{"n_layer": 9, "n_kv_head": 20, "activation": "tanh_gelu", "init_std_o": 0.0037, "optimizer": "muon_variant", "lr_mult_down": 2.0, "batch_tokens": 131072}
Each number is 50 + 10 x the weight over its row's rms, rounded and kept within 0 to 99. Layers, rows and columns count from 0. The size before them is the row's rms in percent of the matrix's.

# layer 6 attention value, 640x640, rms 0.0642, rows 587-607, columns 560-639
084:42 47 49 47 61 41 48 52 69 65 72 42 62 44 37 58 51 72 34 45 37 68 54 41 49 30 55 43 52 59 42 51 46 60 61 66 47 49 39 49 45 44 49 56 50 51 61 58 43 49 50 32 32 52 45 46 49 65 67 31 46 54 58 73 56 49 46 40 48 74 66 48 62 47 37 57 50 22 61 44
085:54 44 41 36 48 58 55 40 60 57 52 24 74 34 67 51 55 52 38 42 59 42 58 63 61 54 52 64 42 55 50 53 68 54 66 60 53 46 56 61 33 44 45 47 63 39 58 51 45 47 41 50 55 48 51 43 27 33 53 50 46 43 50 48 55 56 57 47 49 29 60 52 60 63 58 57 59 35 48 57
083:54 52 56 56 55 50 49 56 41 62 20 45 41 52 49 50 18 32 36 55 44 54 55 62 62 52 49 42 47 47 52 49 37 55 41 66 46 48 25 48 47 29 57 59 65 49 50 55 28 60 58 49 53 36 57 40 50 26 48 54 34 72 42 44 69 61 55 33 68 62 53 41 57 43 52 69 31 48 57 44
087:41 56 38 56 52 55 45 45 50 47 58 63 19 58 44 49 44 49 40 56 49 49 52 63 41 45 66 54 59 56 57 69 52 39 36 35 43 64 49 44 62 42 47 61 37 35 58 46 50 49 54 61 38 62 49 70 43 45 35 57 65 46 37 55 56 45 44 40 35 48 65 48 41 33 47 34 51 56 37 64
080:42 55 49 41 39 43 57 25 52 42 50 30 42 39 59 52 55 52 47 54 50 32 53 52 38 51 54 34 48 57 59 57 58 70 46 44 34 51 46 54 49 61 51 45 22 64 51 47 49 77 35 51 48 52 44 36 45 49 37 52 58 39 47 40 52 61 51 57 58 57 41 44 51 62 41 50 44 30 66 50
085:57 48 49 62 40 44 41 42 47 61 72 63 64 46 44 52 66 69 46 53 54 50 54 45 49 38 64 45 49 46 42 51 68 58 39 38 56 47 52 41 55 48 47 48 33 29 34 48 53 38 60 51 68 66 43 49 42 37 47 40 57 47 41 36 40 38 53 59 59 61 58 50 38 61 73 53 46 56 34 45
084:42 54 41 47 52 60 60 46 34 56 54 53 44 71 40 52 46 52 74 46 50 50 44 64 57 48 53 40 73 25 55 47 52 52 59 68 50 47 42 70 54 56 40 61 32 58 48 57 67 55 63 67 55 68 29 46 45 61 59 51 38 35 39 68 24 51 59 57 49 57 34 47 45 65 53 55 43 63 48 40
085:53 52 44 61 67 52 55 60 48 63 53 47 54 65 59 52 59 39 57 50 41 41 47 49 34 56 42 54 41 44 50 43 46 44 41 52 56 61 61 47 45 73 65 51 54 44 65 53 47 63 62 48 46 63 37 54 55 48 30 65 46 48 52 36 45 24 44 47 48 53 35 38 54 52 57 43 52 52 40 59
085:50 41 40 53 45 53 52 57 42 58 58 36 55 49 63 48 53 67 57 82 48 56 54 52 62 42 53 48 50 47 41 36 46 39 34 61 48 55 75 64 46 52 58 49 56 40 39 58 35 49 62 46 57 50 45 45 60 57 33 52 39 56 49 77 57 45 45 43 49 52 49 44 62 42 55 67 63 51 51 64
086:39 38 57 59 44 42 54 55 61 71 47 57 78 50 48 59 53 66 45 50 69 45 62 46 44 60 63 37 61 42 47 47 52 41 53 42 58 38 38 49 50 40 39 63 52 49 35 42 54 44 40 53 69 55 50 54 55 49 42 61 37 41 47 38 58 47 49 42 44 63 53 59 58 55 71 41 66 53 62 52
083:56 33 59 38 50 65 74 66 49 46 35 53 60 51 55 45 60 48 41 39 46 59 35 44 31 46 38 41 46 42 67 65 44 45 65 52 61 40 40 44 58 60 63 36 42 45 56 38 35 50 54 38 55 43 56 60 61 50 46 48 51 51 30 54 41 43 43 59 46 46 40 42 60 32 43 49 47 46 63 49
085:46 54 61 51 61 38 40 64 52 55 60 37 56 47 43 53 47 53 56 38 66 69 62 40 40 47 39 42 48 59 66 62 32 71 53 54 46 44 64 48 53 51 46 51 37 59 53 55 61 50 57 52 34 39 49 52 28 31 64 28 61 52 45 45 48 44 46 45 46 61 57 58 39 65 65 60 36 55 38 48
083:63 54 45 27 54 60 70 65 51 30 60 40 42 42 43 38 54 45 47 54 48 45 65 54 47 51 47 50 65 37 38 63 46 66 51 46 40 40 45 54 48 38 66 48 71 68 32 57 52 60 43 52 51 51 60 57 39 49 67 50 47 44 38 33 69 51 40 52 53 53 46 32 61 46 58 49 48 51 54 42
083:50 53 30 40 60 52 66 60 50 51 47 52 58 51 61 43 68 65 46 63 51 38 64 62 61 43 46 44 61 51 65 30 50 36 42 64 56 63 46 62 46 39 45 55 50 40 44 65 33 40 67 45 51 59 66 53 71 33 49 48 64 40 62 52 44 54 47 45 48 57 61 46 54 55 57 62 30 46 39 55
084:49 54 36 58 47 65 51 48 40 66 66 39 55 39 73 55 59 45 42 63 32 54 51 64 45 56 48 22 52 38 45 49 55 31 55 63 56 53 52 53 41 62 43 58 55 52 38 63 59 32 42 52 41 57 59 43 32 45 45 61 43 42 40 25 47 67 47 58 50 41 41 51 51 53 51 48 47 71 41 64
083:31 64 64 53 52 46 34 57 65 65 43 50 55 53 38 54 41 52 66 58 58 58 50 58 47 29 42 63 49 25 64 63 49 54 26 61 51 50 71 51 56 48 62 62 38 46 69 55 62 69 64 32 56 48 62 47 55 64 70 61 44 42 33 50 50 48 45 64 39 58 37 43 47 35 35 49 41 51 56 50
088:48 51 46 53 56 61 45 51 45 68 58 43 65 51 68 48 64 48 63 56 67 53 41 51 51 57 38 48 45 41 50 46 57 48 52 56 56 46 62 30 59 50 69 60 44 45 41 49 56 45 31 68 37 56 43 54 43 53 45 63 26 31 52 52 32 55 42 35 39 57 46 42 61 40 46 43 56 35 47 67
081:22 55 43 57 43 56 58 64 43 56 59 44 47 27 58 45 57 65 41 54 49 61 38 46 47 51 47 49 42 26 36 58 72 34 58 38 42 46 44 61 43 49 41 52 56 47 55 51 59 64 45 40 38 38 42 50 72 58 30 52 51 44 44 45 30 64 54 51 42 58 40 61 43 65 45 49 54 61 48 47
084:45 53 52 53 46 48 48 21 43 47 65 43 37 33 32 52 46 52 58 58 58 40 37 37 51 44 54 45 36 71 58 50 51 73 49 40 42 52 57 44 53 57 62 49 47 40 56 45 63 38 32 59 60 51 31 46 35 30 62 39 51 72 60 55 53 40 41 43 36 57 41 55 46 48 48 55 54 53 56 63
081:46 40 46 77 40 65 51 24 37 39 43 50 56 55 39 61 39 41 57 47 42 52 50 38 46 65 59 58 52 49 51 42 47 47 50 53 60 46 53 49 54 67 44 55 52 51 51 56 57 41 47 29 58 53 37 39 45 16 57 76 38 55 50 24 59 52 52 48 61 46 68 51 41 56 25 36 56 36 49 42
085:49 53 61 47 42 55 66 60 39 60 54 46 63 55 62 52 42 48 44 71 75 49 44 51 55 44 52 36 58 45 57 68 44 59 58 52 46 56 70 34 39 50 59 51 42 60 68 56 54 48 42 47 38 44 37 59 52 47 37 46 49 44 52 50 49 57 53 64 50 46 62 49 46 57 56 62 52 33 52 24
# layer 6 attention output (transposed), 640x640, rms 0.0557, rows 587-607, columns 560-639
074:56 55 55 63 40 59 54 60 49 37 56 55 39 56 74 47 49 35 44 47 59 39 62 31 41 54 44 57 60 49 59 49 57 57 44 41 61 59 59 33 71 51 38 42 47 62 39 36 58 41 50 70 60 33 57 59 37 53 52 62 53 42 39 40 48 38 42 51 54 39 55 39 40 43 77 49 46 64 48 60
076:62 43 56 75 67 61 53 63 54 50 52 54 37 66 42 41 50 50 64 43 23 56 44 41 53 55 33 40 60 44 38 39 57 58 52 51 50 50 54 52 53 31 57 64 47 60 43 46 58 57 47 46 44 45 57 51 63 64 57 60 39 68 50 58 53 61 56 48 42 67 31 62 55 45 53 42 43 49 40 44
073:42 52 49 43 35 42 57 40 55 44 76 36 65 53 63 54 60 59 52 45 53 44 42 39 37 65 51 49 54 56 40 46 51 39 56 39 58 49 66 39 56 59 48 61 37 50 50 30 56 48 40 48 35 40 43 55 32 71 58 50 75 43 53 58 39 46 46 57 31 48 61 61 41 63 57 49 60 67 52 64
077:63 47 49 39 43 55 46 55 67 54 37 62 74 31 60 51 59 57 55 54 54 57 53 52 68 48 35 44 54 28 27 40 48 51 51 50 50 44 37 42 60 79 59 34 58 49 39 49 55 62 41 48 58 44 42 42 44 62 52 51 39 55 46 40 51 54 47 55 54 54 32 64 45 60 55 47 54 49 49 45
071:77 61 45 67 59 46 55 57 60 57 53 67 61 59 48 53 45 32 56 58 55 50 41 57 42 46 36 55 49 52 59 41 40 49 63 63 55 42 48 46 43 42 38 58 74 42 48 51 41 42 42 51 65 50 63 72 35 48 74 58 65 76 42 74 46 39 38 55 48 47 51 50 42 61 71 60 37 47 53 51
075:54 44 49 30 46 66 49 32 56 33 46 40 43 41 48 39 38 48 64 40 43 46 69 51 41 70 31 56 63 58 58 48 51 35 41 41 44 64 50 57 41 37 48 54 57 83 79 60 36 65 44 31 45 48 50 65 54 61 45 57 43 59 42 64 44 68 65 49 53 61 45 48 57 46 34 52 62 52 52 43
074:54 51 58 52 27 51 30 53 60 51 64 43 34 31 70 48 61 35 16 49 54 51 48 45 46 47 44 63 36 47 53 51 34 51 37 35 40 51 54 36 49 52 43 55 52 53 43 50 32 46 48 44 42 36 53 50 53 35 46 47 61 58 70 45 63 48 51 52 48 38 56 52 50 57 53 55 66 53 62 50
076:46 38 54 35 35 61 49 50 46 37 28 59 51 45 58 50 56 61 53 38 74 64 58 47 55 52 67 47 48 41 52 40 53 53 52 36 53 47 59 50 63 40 34 50 55 49 55 51 45 45 53 48 53 44 44 27 49 52 67 40 41 62 47 59 53 69 50 82 45 40 59 52 58 35 62 49 39 47 67 47
076:23 58 45 51 44 55 52 53 45 43 38 58 46 65 47 45 40 43 41 16 52 56 63 44 28 48 48 48 42 40 48 36 61 41 58 57 48 59 43 31 61 46 54 49 64 48 50 43 55 42 59 58 41 47 50 41 31 59 66 59 40 39 52 35 37 63 36 58 42 50 51 47 53 48 49 29 42 49 45 50
075:60 72 58 52 54 55 37 47 36 28 52 38 30 43 42 39 41 43 50 59 25 39 57 56 39 47 39 43 50 46 39 67 59 58 48 53 48 59 55 25 62 46 64 34 54 58 63 60 40 44 49 46 38 43 47 63 31 43 71 40 42 44 64 56 38 56 70 50 66 27 59 49 46 34 41 48 32 29 55 51
076:43 51 46 60 48 45 31 47 48 51 57 52 47 53 50 47 58 53 75 70 56 47 63 68 50 46 69 53 58 63 36 52 55 44 27 55 58 57 66 46 27 33 52 66 59 47 36 52 78 46 44 42 48 57 53 35 54 40 37 50 35 51 53 56 53 57 50 47 48 46 49 51 51 55 39 51 41 60 47 63
074:63 27 63 51 52 39 49 47 54 46 35 47 52 55 58 46 58 48 73 48 44 39 50 64 47 53 63 47 65 39 29 48 58 32 66 42 51 60 37 54 42 43 47 41 51 51 46 51 55 55 34 47 56 47 42 42 62 53 49 65 55 52 48 46 51 63 66 50 64 48 52 59 58 38 21 51 56 45 64 44
075:50 51 40 56 49 45 40 64 61 50 41 59 64 35 58 61 61 68 59 35 61 43 37 51 45 34 36 31 41 64 60 50 57 57 46 38 50 43 55 55 49 61 28 47 43 36 62 39 46 49 50 45 53 45 41 53 60 47 37 46 42 58 63 66 47 49 54 50 49 51 51 61 51 51 52 64 51 48 51 56
074:54 54 71 62 58 47 17 32 57 41 38 55 59 57 38 61 31 29 57 44 38 51 32 44 44 51 61 68 43 63 59 52 52 63 51 54 50 47 63 34 63 67 41 47 42 67 50 44 68 66 41 44 43 37 53 32 34 52 46 45 41 52 54 42 40 41 37 45 75 47 51 58 61 43 56 49 55 64 50 64
074:44 43 45 52 53 32 49 45 53 39 29 50 59 52 48 52 52 53 54 49 61 30 63 51 56 44 45 61 53 54 48 26 66 50 49 39 50 50 54 47 64 50 61 49 51 67 61 45 39 53 60 38 66 51 35 52 55 60 64 64 38 74 69 64 40 59 48 37 59 49 63 54 46 38 43 48 53 48 74 42
075:64 37 49 31 38 52 55 40 55 48 46 53 49 49 59 68 69 64 46 40 60 48 45 62 55 62 53 43 55 58 45 61 57 45 71 49 51 51 35 63 50 57 62 45 64 66 33 48 54 55 37 50 58 56 45 44 40 43 39 40 68 52 70 48 38 65 53 51 75 44 50 41 50 73 56 49 47 54 28 68
074:29 38 41 59 39 48 56 60 69 48 36 46 44 43 47 58 55 53 46 55 42 51 67 62 45 52 65 62 54 69 47 53 53 37 61 59 39 49 40 57 50 66 63 58 49 57 63 39 45 51 53 33 67 60 48 54 48 44 55 30 63 54 47 56 51 37 49 73 55 59 43 66 48 39 30 63 27 55 55 44
073:72 50 57 43 62 49 36 45 58 48 38 58 45 55 40 40 43 61 31 41 46 52 54 55 51 50 63 42 52 66 53 57 40 51 59 48 55 47 65 53 52 60 47 47 50 53 49 46 45 59 47 47 74 65 54 55 43 40 57 57 49 53 56 61 58 47 48 57 59 41 48 51 53 50 51 46 55 41 50 51
072:43 38 55 60 39 55 42 40 66 51 41 52 53 80 55 58 39 59 61 44 37 61 46 52 61 58 39 40 74 36 53 68 44 48 68 47 41 43 55 53 55 48 37 52 58 63 51 51 30 59 61 43 43 34 59 42 41 56 67 53 61 40 52 56 53 46 56 62 63 54 72 41 59 48 59 54 49 45 36 40
076:56 50 31 42 57 27 49 70 48 59 57 44 40 46 68 45 51 39 70 52 47 56 53 61 51 38 48 42 57 44 52 30 53 43 57 60 43 61 48 53 37 45 57 47 48 60 49 52 58 36 62 76 46 51 65 60 59 58 40 46 41 41 48 76 44 52 42 47 56 50 44 30 40 48 52 57 45 51 73 50
078:37 34 51 43 55 59 42 44 60 55 54 57 55 70 55 53 39 58 52 32 26 35 59 47 59 51 38 60 52 56 43 46 32 47 54 58 49 57 49 65 42 61 38 48 64 36 45 35 50 53 62 53 53 58 67 51 57 42 62 72 32 49 65 55 62 59 52 27 57 66 58 45 69 44 55 45 43 57 48 53
# layer 6 attention query, 640x640, rms 0.0496, rows 608-630, columns 560-639
106:60 53 61 34 25 47 71 49 51 17 46 63 43 58 54 43 52 65 63 62 47 42 51 32 62 48 47 53 53 37 58 39 33 50 60 56 59 40 30 59 38 47 50 33 28 52 43 62 39 43 53 37 56 69 56 44 62 72 62 59 50 56 61 48 50 44 28 41 44 68 45 50 44 68 37 58 40 40 56 64
106:57 51 56 53 48 48 45 65 31 42 50 61 66 60 60 52 51 56 52 62 50 54 48 48 47 53 59 51 50 39 59 40 49 53 33 36 40 41 40 63 47 54 49 47 62 39 50 63 64 37 47 76 55 55 48 62 31 50 47 65 54 46 52 71 64 58 54 42 46 55 52 44 62 54 47 35 60 47 56 39
105:51 41 58 44 60 63 52 54 58 48 39 42 44 55 48 56 36 36 62 44 65 53 57 46 48 61 25 51 26 35 36 50 40 62 36 41 40 38 64 22 75 43 50 46 61 49 40 40 21 46 48 56 62 47 70 53 63 58 51 74 37 42 56 57 44 60 42 49 43 58 47 31 64 51 52 71 34 50 39 38
107:41 50 43 44 61 56 35 61 46 56 55 70 44 52 35 49 54 26 36 35 31 46 49 41 53 48 48 34 73 43 39 56 49 64 51 52 53 49 61 50 68 58 49 22 38 58 63 49 34 41 42 49 48 54 48 70 45 56 65 50 50 55 45 76 43 41 21 45 63 50 52 52 31 43 41 39 44 48 56 56
101:45 79 50 24 47 41 65 44 40 51 62 55 52 36 53 54 61 63 49 43 58 44 40 60 55 53 57 49 43 51 55 65 54 40 44 55 51 57 52 50 49 40 46 50 73 38 39 44 49 46 52 36 50 49 53 51 67 46 48 69 40 58 52 50 34 58 39 39 61 59 46 71 48 48 51 55 42 71 19 51
101:54 62 34 47 58 46 61 53 44 37 62 41 46 39 49 53 54 57 45 39 58 35 54 60 39 47 47 51 38 49 50 42 46 54 45 39 38 49 51 48 49 52 28 52 62 53 46 54 64 57 58 41 59 56 58 46 63 30 61 58 35 46 43 55 54 39 64 44 49 45 50 66 58 41 60 58 63 42 25 57
109:37 39 72 57 41 58 55 46 27 60 56 63 54 52 64 51 37 54 55 48 52 39 41 48 43 58 52 64 60 40 47 43 47 46 46 70 53 50 59 39 60 50 60 53 51 47 49 42 66 56 53 70 39 61 40 56 45 54 51 51 36 41 36 27 40 71 67 45 42 36 57 55 51 63 55 45 33 48 33 53
104:34 76 59 41 35 46 48 34 32 53 56 56 64 39 45 45 59 71 50 35 36 55 49 59 25 49 39 55 69 54 40 61 41 56 32 51 40 25 37 46 39 58 41 41 63 47 72 53 60 43 58 59 45 33 40 56 50 62 66 38 38 59 52 45 38 59 47 47 46 53 40 57 75 44 62 69 68 53 41 73
106:59 37 52 56 47 59 43 53 64 66 61 55 39 44 56 57 44 46 57 39 38 47 47 53 52 39 51 63 49 44 28 75 66 45 40 50 53 37 56 39 63 52 35 58 41 45 46 42 49 69 39 44 36 48 38 53 52 48 40 58 39 57 54 56 40 35 64 57 42 48 39 45 51 58 63 57 33 50 57 66
108:61 55 42 40 45 69 40 58 49 42 30 58 38 45 35 59 40 54 36 64 44 51 50 35 45 43 45 43 43 51 53 45 62 50 63 45 46 48 47 57 43 42 57 55 70 56 42 31 24 46 48 58 36 40 45 44 30 51 40 52 57 56 48 60 60 37 56 56 50 43 54 58 44 53 56 55 58 40 50 51
105:36 44 53 61 67 34 65 50 50 59 55 52 23 44 60 51 66 43 62 57 49 52 56 47 55 34 41 58 54 27 32 60 48 50 38 44 46 67 51 32 37 55 38 64 59 45 38 66 50 75 43 34 45 51 70 45 39 63 44 58 60 58 65 51 31 72 41 55 48 52 27 62 62 49 27 63 43 45 54 34
104:45 46 57 59 59 35 43 47 60 43 63 63 64 57 52 32 23 62 39 39 75 46 56 62 46 45 52 41 48 70 60 59 52 38 55 51 51 52 46 51 59 43 53 43 45 60 34 57 54 55 58 49 71 58 42 61 66 73 50 28 51 34 38 70 51 59 34 55 46 40 49 40 65 52 35 47 66 35 49 38
110:35 51 56 49 51 51 33 47 56 78 39 53 61 57 57 56 47 47 41 34 51 59 51 37 54 46 46 48 48 42 35 49 30 52 53 36 43 46 67 46 46 68 32 62 66 35 59 47 49 43 62 43 46 47 66 46 34 35 42 52 50 55 48 61 43 53 59 30 73 42 68 58 53 50 40 55 43 68 53 76
107:44 51 33 40 59 42 44 42 31 49 70 46 58 49 53 52 45 36 58 46 64 42 53 66 55 39 58 50 50 32 40 52 34 40 35 70 38 67 42 65 54 43 41 67 59 50 58 45 45 47 43 45 44 58 53 33 47 66 43 30 58 43 69 44 40 57 63 52 36 33 37 52 27 55 34 55 62 48 53 64
094:45 53 63 31 55 50 36 42 54 51 45 49 40 52 71 53 54 56 49 37 44 48 38 57 51 44 66 48 45 56 59 52 52 68 51 50 48 53 45 41 53 42 32 45 55 47 63 37 46 67 74 38 57 65 35 59 35 66 42 49 33 52 65 42 50 47 33 50 48 32 61 49 47 34 54 34 42 42 55 68
104:45 41 43 57 58 33 55 41 37 49 57 56 45 63 34 56 65 31 64 49 48 36 54 38 58 46 48 50 55 53 39 53 66 46 64 44 49 62 52 43 45 52 39 50 49 47 57 56 64 61 31 39 57 61 60 41 68 48 51 57 66 51 49 70 49 33 46 64 47 56 51 32 49 58 42 48 46 29 52 55
101:51 39 52 23 53 33 46 57 71 39 37 55 38 61 58 62 38 47 54 35 65 48 43 40 54 59 44 66 48 45 52 33 53 42 49 59 33 36 49 52 69 41 57 57 56 41 33 51 44 43 45 49 43 53 43 51 33 60 52 51 49 56 62 60 53 40 48 54 44 41 57 43 33 45 40 61 63 74 56 56
107:53 44 58 66 40 50 53 55 56 36 56 48 44 35 37 71 40 18 52 40 61 55 46 65 53 55 29 59 39 45 38 56 40 50 47 54 46 58 59 38 42 41 51 45 49 49 56 54 47 65 57 47 66 54 54 52 63 51 37 36 46 35 53 33 48 54 63 47 40 55 56 49 49 39 48 72 50 55 47 57
105:49 43 65 44 42 36 61 51 59 53 61 56 42 45 47 50 52 33 61 51 50 37 38 60 63 41 48 40 59 54 41 60 37 59 38 51 44 45 57 49 47 42 45 41 25 39 38 61 51 45 68 43 70 43 47 50 45 58 49 60 52 48 57 51 39 63 66 59 54 61 55 47 43 44 55 63 58 22 57 35
102:61 46 38 62 68 66 56 59 49 59 42 60 64 55 32 18 57 53 38 43 46 35 47 46 50 63 37 26 59 41 61 31 39 33 56 71 62 69 51 47 50 28 44 59 53 48 48 42 68 55 35 53 72 52 68 47 40 48 48 60 65 41 33 55 43 55 54 47 61 34 51 49 43 48 59 50 57 44 32 55
103:45 42 34 54 44 46 57 53 44 71 59 42 61 60 51 39 63 62 51 53 51 55 49 63 57 31 54 47 56 62 75 68 30 44 60 38 27 69 47 45 38 41 66 27 37 41 66 62 45 50 77 68 46 34 62 46 31 45 57 57 49 56 49 42 60 55 50 52 69 61 73 62 54 56 56 47 57 51 55 58
108:49 59 59 72 41 55 59 37 37 44 35 52 51 45 46 46 67 42 30 47 46 53 43 40 39 45 72 46 42 58 53 53 50 57 50 52 33 31 60 61 58 59 55 59 53 64 79 58 50 55 51 50 56 40 34 43 58 35 59 64 59 49 39 50 64 40 63 58 55 36 48 58 45 42 58 63 40 49 53 51
105:40 55 47 66 68 43 61 46 42 52 62 41 66 26 48 57 38 53 46 58 35 45 40 57 42 48 39 38 42 44 58 44 31 58 58 27 48 59 56 41 56 59 43 48 44 32 57 60 66 45 34 63 57 29 51 44 39 40 51 56 55 51 48 50 66 47 62 50 39 40 50 49 53 61 46 52 61 45 66 43
# layer 6 attention key, 640x640, rms 0.0467, rows 608-630, columns 560-639
105:65 47 48 32 38 56 39 51 61 41 62 66 40 51 60 48 48 66 59 53 44 57 68 68 37 41 39 56 32 47 40 38 33 41 45 54 55 40 34 49 49 52 60 37 41 31 51 67 47 45 48 47 48 52 45 26 61 56 55 54 38 49 62 55 59 59 50 28 69 67 51 44 53 45 41 51 62 55 61 49
105:46 55 54 65 57 47 58 58 41 50 57 55 57 70 52 69 37 44 45 44 43 47 29 69 52 70 49 41 46 28 33 29 41 54 50 50 41 47 40 49 39 61 47 57 42 36 55 65 42 31 49 64 53 56 43 70 31 62 39 44 52 42 45 53 49 55 59 52 45 47 50 54 54 64 40 56 38 64 63 49
106:56 53 63 39 51 49 53 46 52 42 52 70 39 50 46 52 21 49 58 63 49 51 51 50 38 44 20 50 44 54 43 60 56 64 41 54 48 56 48 32 58 46 51 61 56 53 49 52 33 35 49 51 39 47 72 48 46 65 60 68 59 44 63 55 32 49 39 43 46 47 32 36 60 37 41 47 52 57 36 52
107:37 65 46 36 56 45 26 54 37 53 49 47 57 62 48 34 43 46 57 47 30 55 51 39 46 56 75 49 69 33 53 40 47 54 50 47 49 43 51 58 52 44 41 42 52 57 54 28 24 65 40 37 47 60 59 73 42 49 55 45 58 46 41 46 50 40 41 36 47 56 56 52 51 44 48 35 55 43 58 52
102:55 57 47 35 61 48 53 46 64 35 49 32 70 60 53 52 62 57 74 41 45 58 60 39 40 44 55 42 49 48 55 60 64 40 37 21 59 50 49 52 52 48 41 54 54 61 60 54 43 46 28 39 49 48 59 50 53 29 47 46 39 43 63 63 54 52 50 30 56 60 50 58 46 53 65 50 55 61 21 52
103:56 59 50 50 37 50 50 67 45 57 54 44 49 49 52 59 46 56 37 52 69 45 34 47 48 42 53 57 38 51 46 57 45 48 44 43 58 52 34 59 35 43 26 44 45 59 51 60 67 46 59 46 58 54 59 41 54 57 52 42 39 49 54 53 68 42 40 38 57 51 53 52 62 39 70 39 44 67 47 48
104:38 40 46 67 35 48 32 58 45 46 66 48 44 62 29 47 37 52 40 48 55 49 56 52 57 44 46 52 63 51 49 50 51 59 45 78 47 50 57 32 55 52 37 53 52 60 53 43 50 35 47 72 46 51 36 47 53 65 57 37 28 44 37 38 39 68 58 44 47 46 61 48 41 63 57 39 49 50 53 60
105:49 59 47 43 38 51 47 54 58 42 48 43 48 39 32 46 58 54 56 47 47 61 40 43 47 39 37 71 53 48 19 56 50 37 31 57 51 51 52 49 40 73 46 48 62 40 62 45 49 54 60 53 55 54 53 55 52 50 47 51 52 53 46 62 41 32 61 28 40 52 53 30 34 59 64 38 61 55 66 64
109:54 70 38 63 64 44 57 62 52 65 60 50 34 57 34 60 46 46 57 32 44 42 58 51 34 38 54 58 39 56 29 67 63 62 48 42 55 40 63 47 50 63 54 53 52 35 53 54 42 45 45 58 44 45 40 45 51 64 57 61 44 73 61 45 40 67 57 60 42 64 52 56 37 59 57 70 44 46 51 71
100:60 51 33 51 47 56 64 58 63 61 38 63 42 34 52 53 35 53 58 44 55 41 43 52 45 48 51 62 48 57 59 57 72 30 66 46 54 42 27 52 37 60 63 64 50 49 35 48 48 46 49 60 41 35 51 47 56 48 51 38 54 43 54 39 35 37 49 70 53 57 58 38 63 55 51 57 64 45 30 49
102:42 53 60 49 53 30 69 59 57 39 56 47 42 42 49 58 53 46 58 63 38 52 58 62 44 57 51 61 60 36 45 57 62 45 53 52 59 58 45 37 51 67 55 49 65 29 61 47 54 63 67 35 53 41 51 54 46 36 31 57 62 44 53 50 38 70 67 49 54 50 44 69 54 64 30 59 46 47 46 47
107:43 45 53 49 52 63 44 52 53 58 50 31 59 67 47 46 38 76 57 38 68 47 49 58 49 50 65 46 43 60 51 42 53 34 40 55 63 36 49 50 61 45 44 44 50 45 40 61 55 57 61 63 66 70 47 63 55 70 50 50 55 36 56 62 51 71 36 73 53 38 58 47 45 61 35 43 46 54 47 23
107:36 43 56 49 56 24 61 47 51 61 44 36 38 38 44 52 47 29 64 38 48 41 47 48 45 36 42 42 48 25 56 43 47 58 55 55 53 50 55 59 53 60 49 52 49 38 48 55 57 56 66 54 54 44 47 47 53 52 40 64 51 47 53 46 61 39 41 38 76 65 59 52 44 50 43 40 53 60 46 57
103:41 54 37 47 38 51 55 36 44 51 56 56 56 50 64 40 63 43 53 48 62 50 48 71 48 45 40 57 57 28 51 61 46 40 50 65 33 60 55 51 55 53 39 54 60 44 59 48 67 59 34 55 47 64 51 43 50 65 43 36 53 37 51 46 46 52 57 64 34 41 45 61 37 53 41 61 61 56 36 52
101:59 55 50 61 50 53 52 41 41 59 47 29 44 54 55 47 69 63 60 53 48 42 32 52 41 56 47 57 42 60 70 63 42 50 48 42 43 50 23 52 47 47 61 41 49 43 41 42 42 59 41 44 47 40 37 66 39 52 56 46 42 53 71 42 46 45 34 49 57 42 55 50 35 54 70 53 34 36 54 49
108:45 57 60 63 46 48 48 55 52 54 58 50 61 56 45 51 56 38 66 42 33 31 50 51 57 54 41 54 70 50 42 54 32 57 58 44 45 60 68 41 50 44 23 40 47 51 67 65 53 66 44 36 65 66 61 54 52 68 55 57 60 54 63 60 58 35 46 67 54 57 54 48 49 58 54 57 48 47 49 51
102:35 35 43 43 46 42 53 33 55 55 43 44 55 54 50 61 42 52 50 30 45 35 46 40 58 54 52 59 54 50 47 32 48 54 45 45 45 51 47 49 56 45 72 46 39 53 33 49 48 52 55 56 55 44 35 62 40 50 47 38 42 50 47 30 60 38 56 51 40 49 44 48 46 54 42 60 51 62 36 50
102:45 35 66 62 60 55 58 50 40 48 42 62 57 48 48 50 68 38 59 50 43 48 44 45 60 63 17 46 40 44 49 54 30 46 51 44 54 55 56 66 38 25 51 42 40 58 37 58 60 69 50 44 52 42 44 43 60 42 23 59 52 38 67 35 52 61 52 48 40 55 46 56 36 47 40 49 57 55 42 67
107:57 42 64 55 53 38 61 42 66 73 44 41 45 41 47 48 54 27 60 59 58 31 43 47 61 45 52 43 43 56 35 66 57 77 43 61 45 44 40 48 52 55 37 39 36 38 44 45 35 62 73 67 43 41 60 42 56 63 40 72 39 66 60 44 41 70 62 44 58 55 66 51 47 44 66 63 49 51 52 41
106:54 55 45 51 51 63 53 45 49 57 38 48 40 50 55 42 38 38 46 42 62 34 47 47 41 58 57 60 61 36 39 42 58 45 57 67 63 54 47 66 55 41 37 62 42 48 37 55 53 76 48 50 45 45 73 48 53 60 54 64 65 55 43 58 29 51 44 54 64 29 38 69 51 47 52 58 32 49 32 62
102:54 52 50 61 62 45 41 54 49 54 40 46 39 65 70 47 41 52 62 55 45 42 52 56 50 50 66 54 70 65 44 49 41 43 48 59 39 56 51 50 41 33 56 49 48 44 69 48 42 58 71 52 40 44 53 53 40 45 49 69 63 54 55 40 46 53 41 56 46 62 43 62 58 46 56 27 50 70 53 56
105:63 44 47 36 51 51 53 37 43 48 25 49 51 55 48 40 71 38 41 50 58 61 57 38 39 56 54 31 13 64 54 32 50 65 55 54 51 41 58 42 28 67 71 63 51 64 50 50 52 52 55 45 50 43 49 53 40 34 57 45 45 61 64 51 54 45 65 50 51 44 44 59 31 28 59 64 26 55 47 53
103:52 45 51 61 72 38 48 56 49 46 57 70 52 34 57 46 43 81 45 48 46 62 33 51 58 58 43 52 35 41 50 55 62 66 44 30 34 64 41 57 38 43 36 45 62 40 64 67 65 50 52 46 48 39 71 49 29 50 55 51 65 58 45 46 56 46 44 59 31 50 31 38 53 48 50 35 51 46 67 62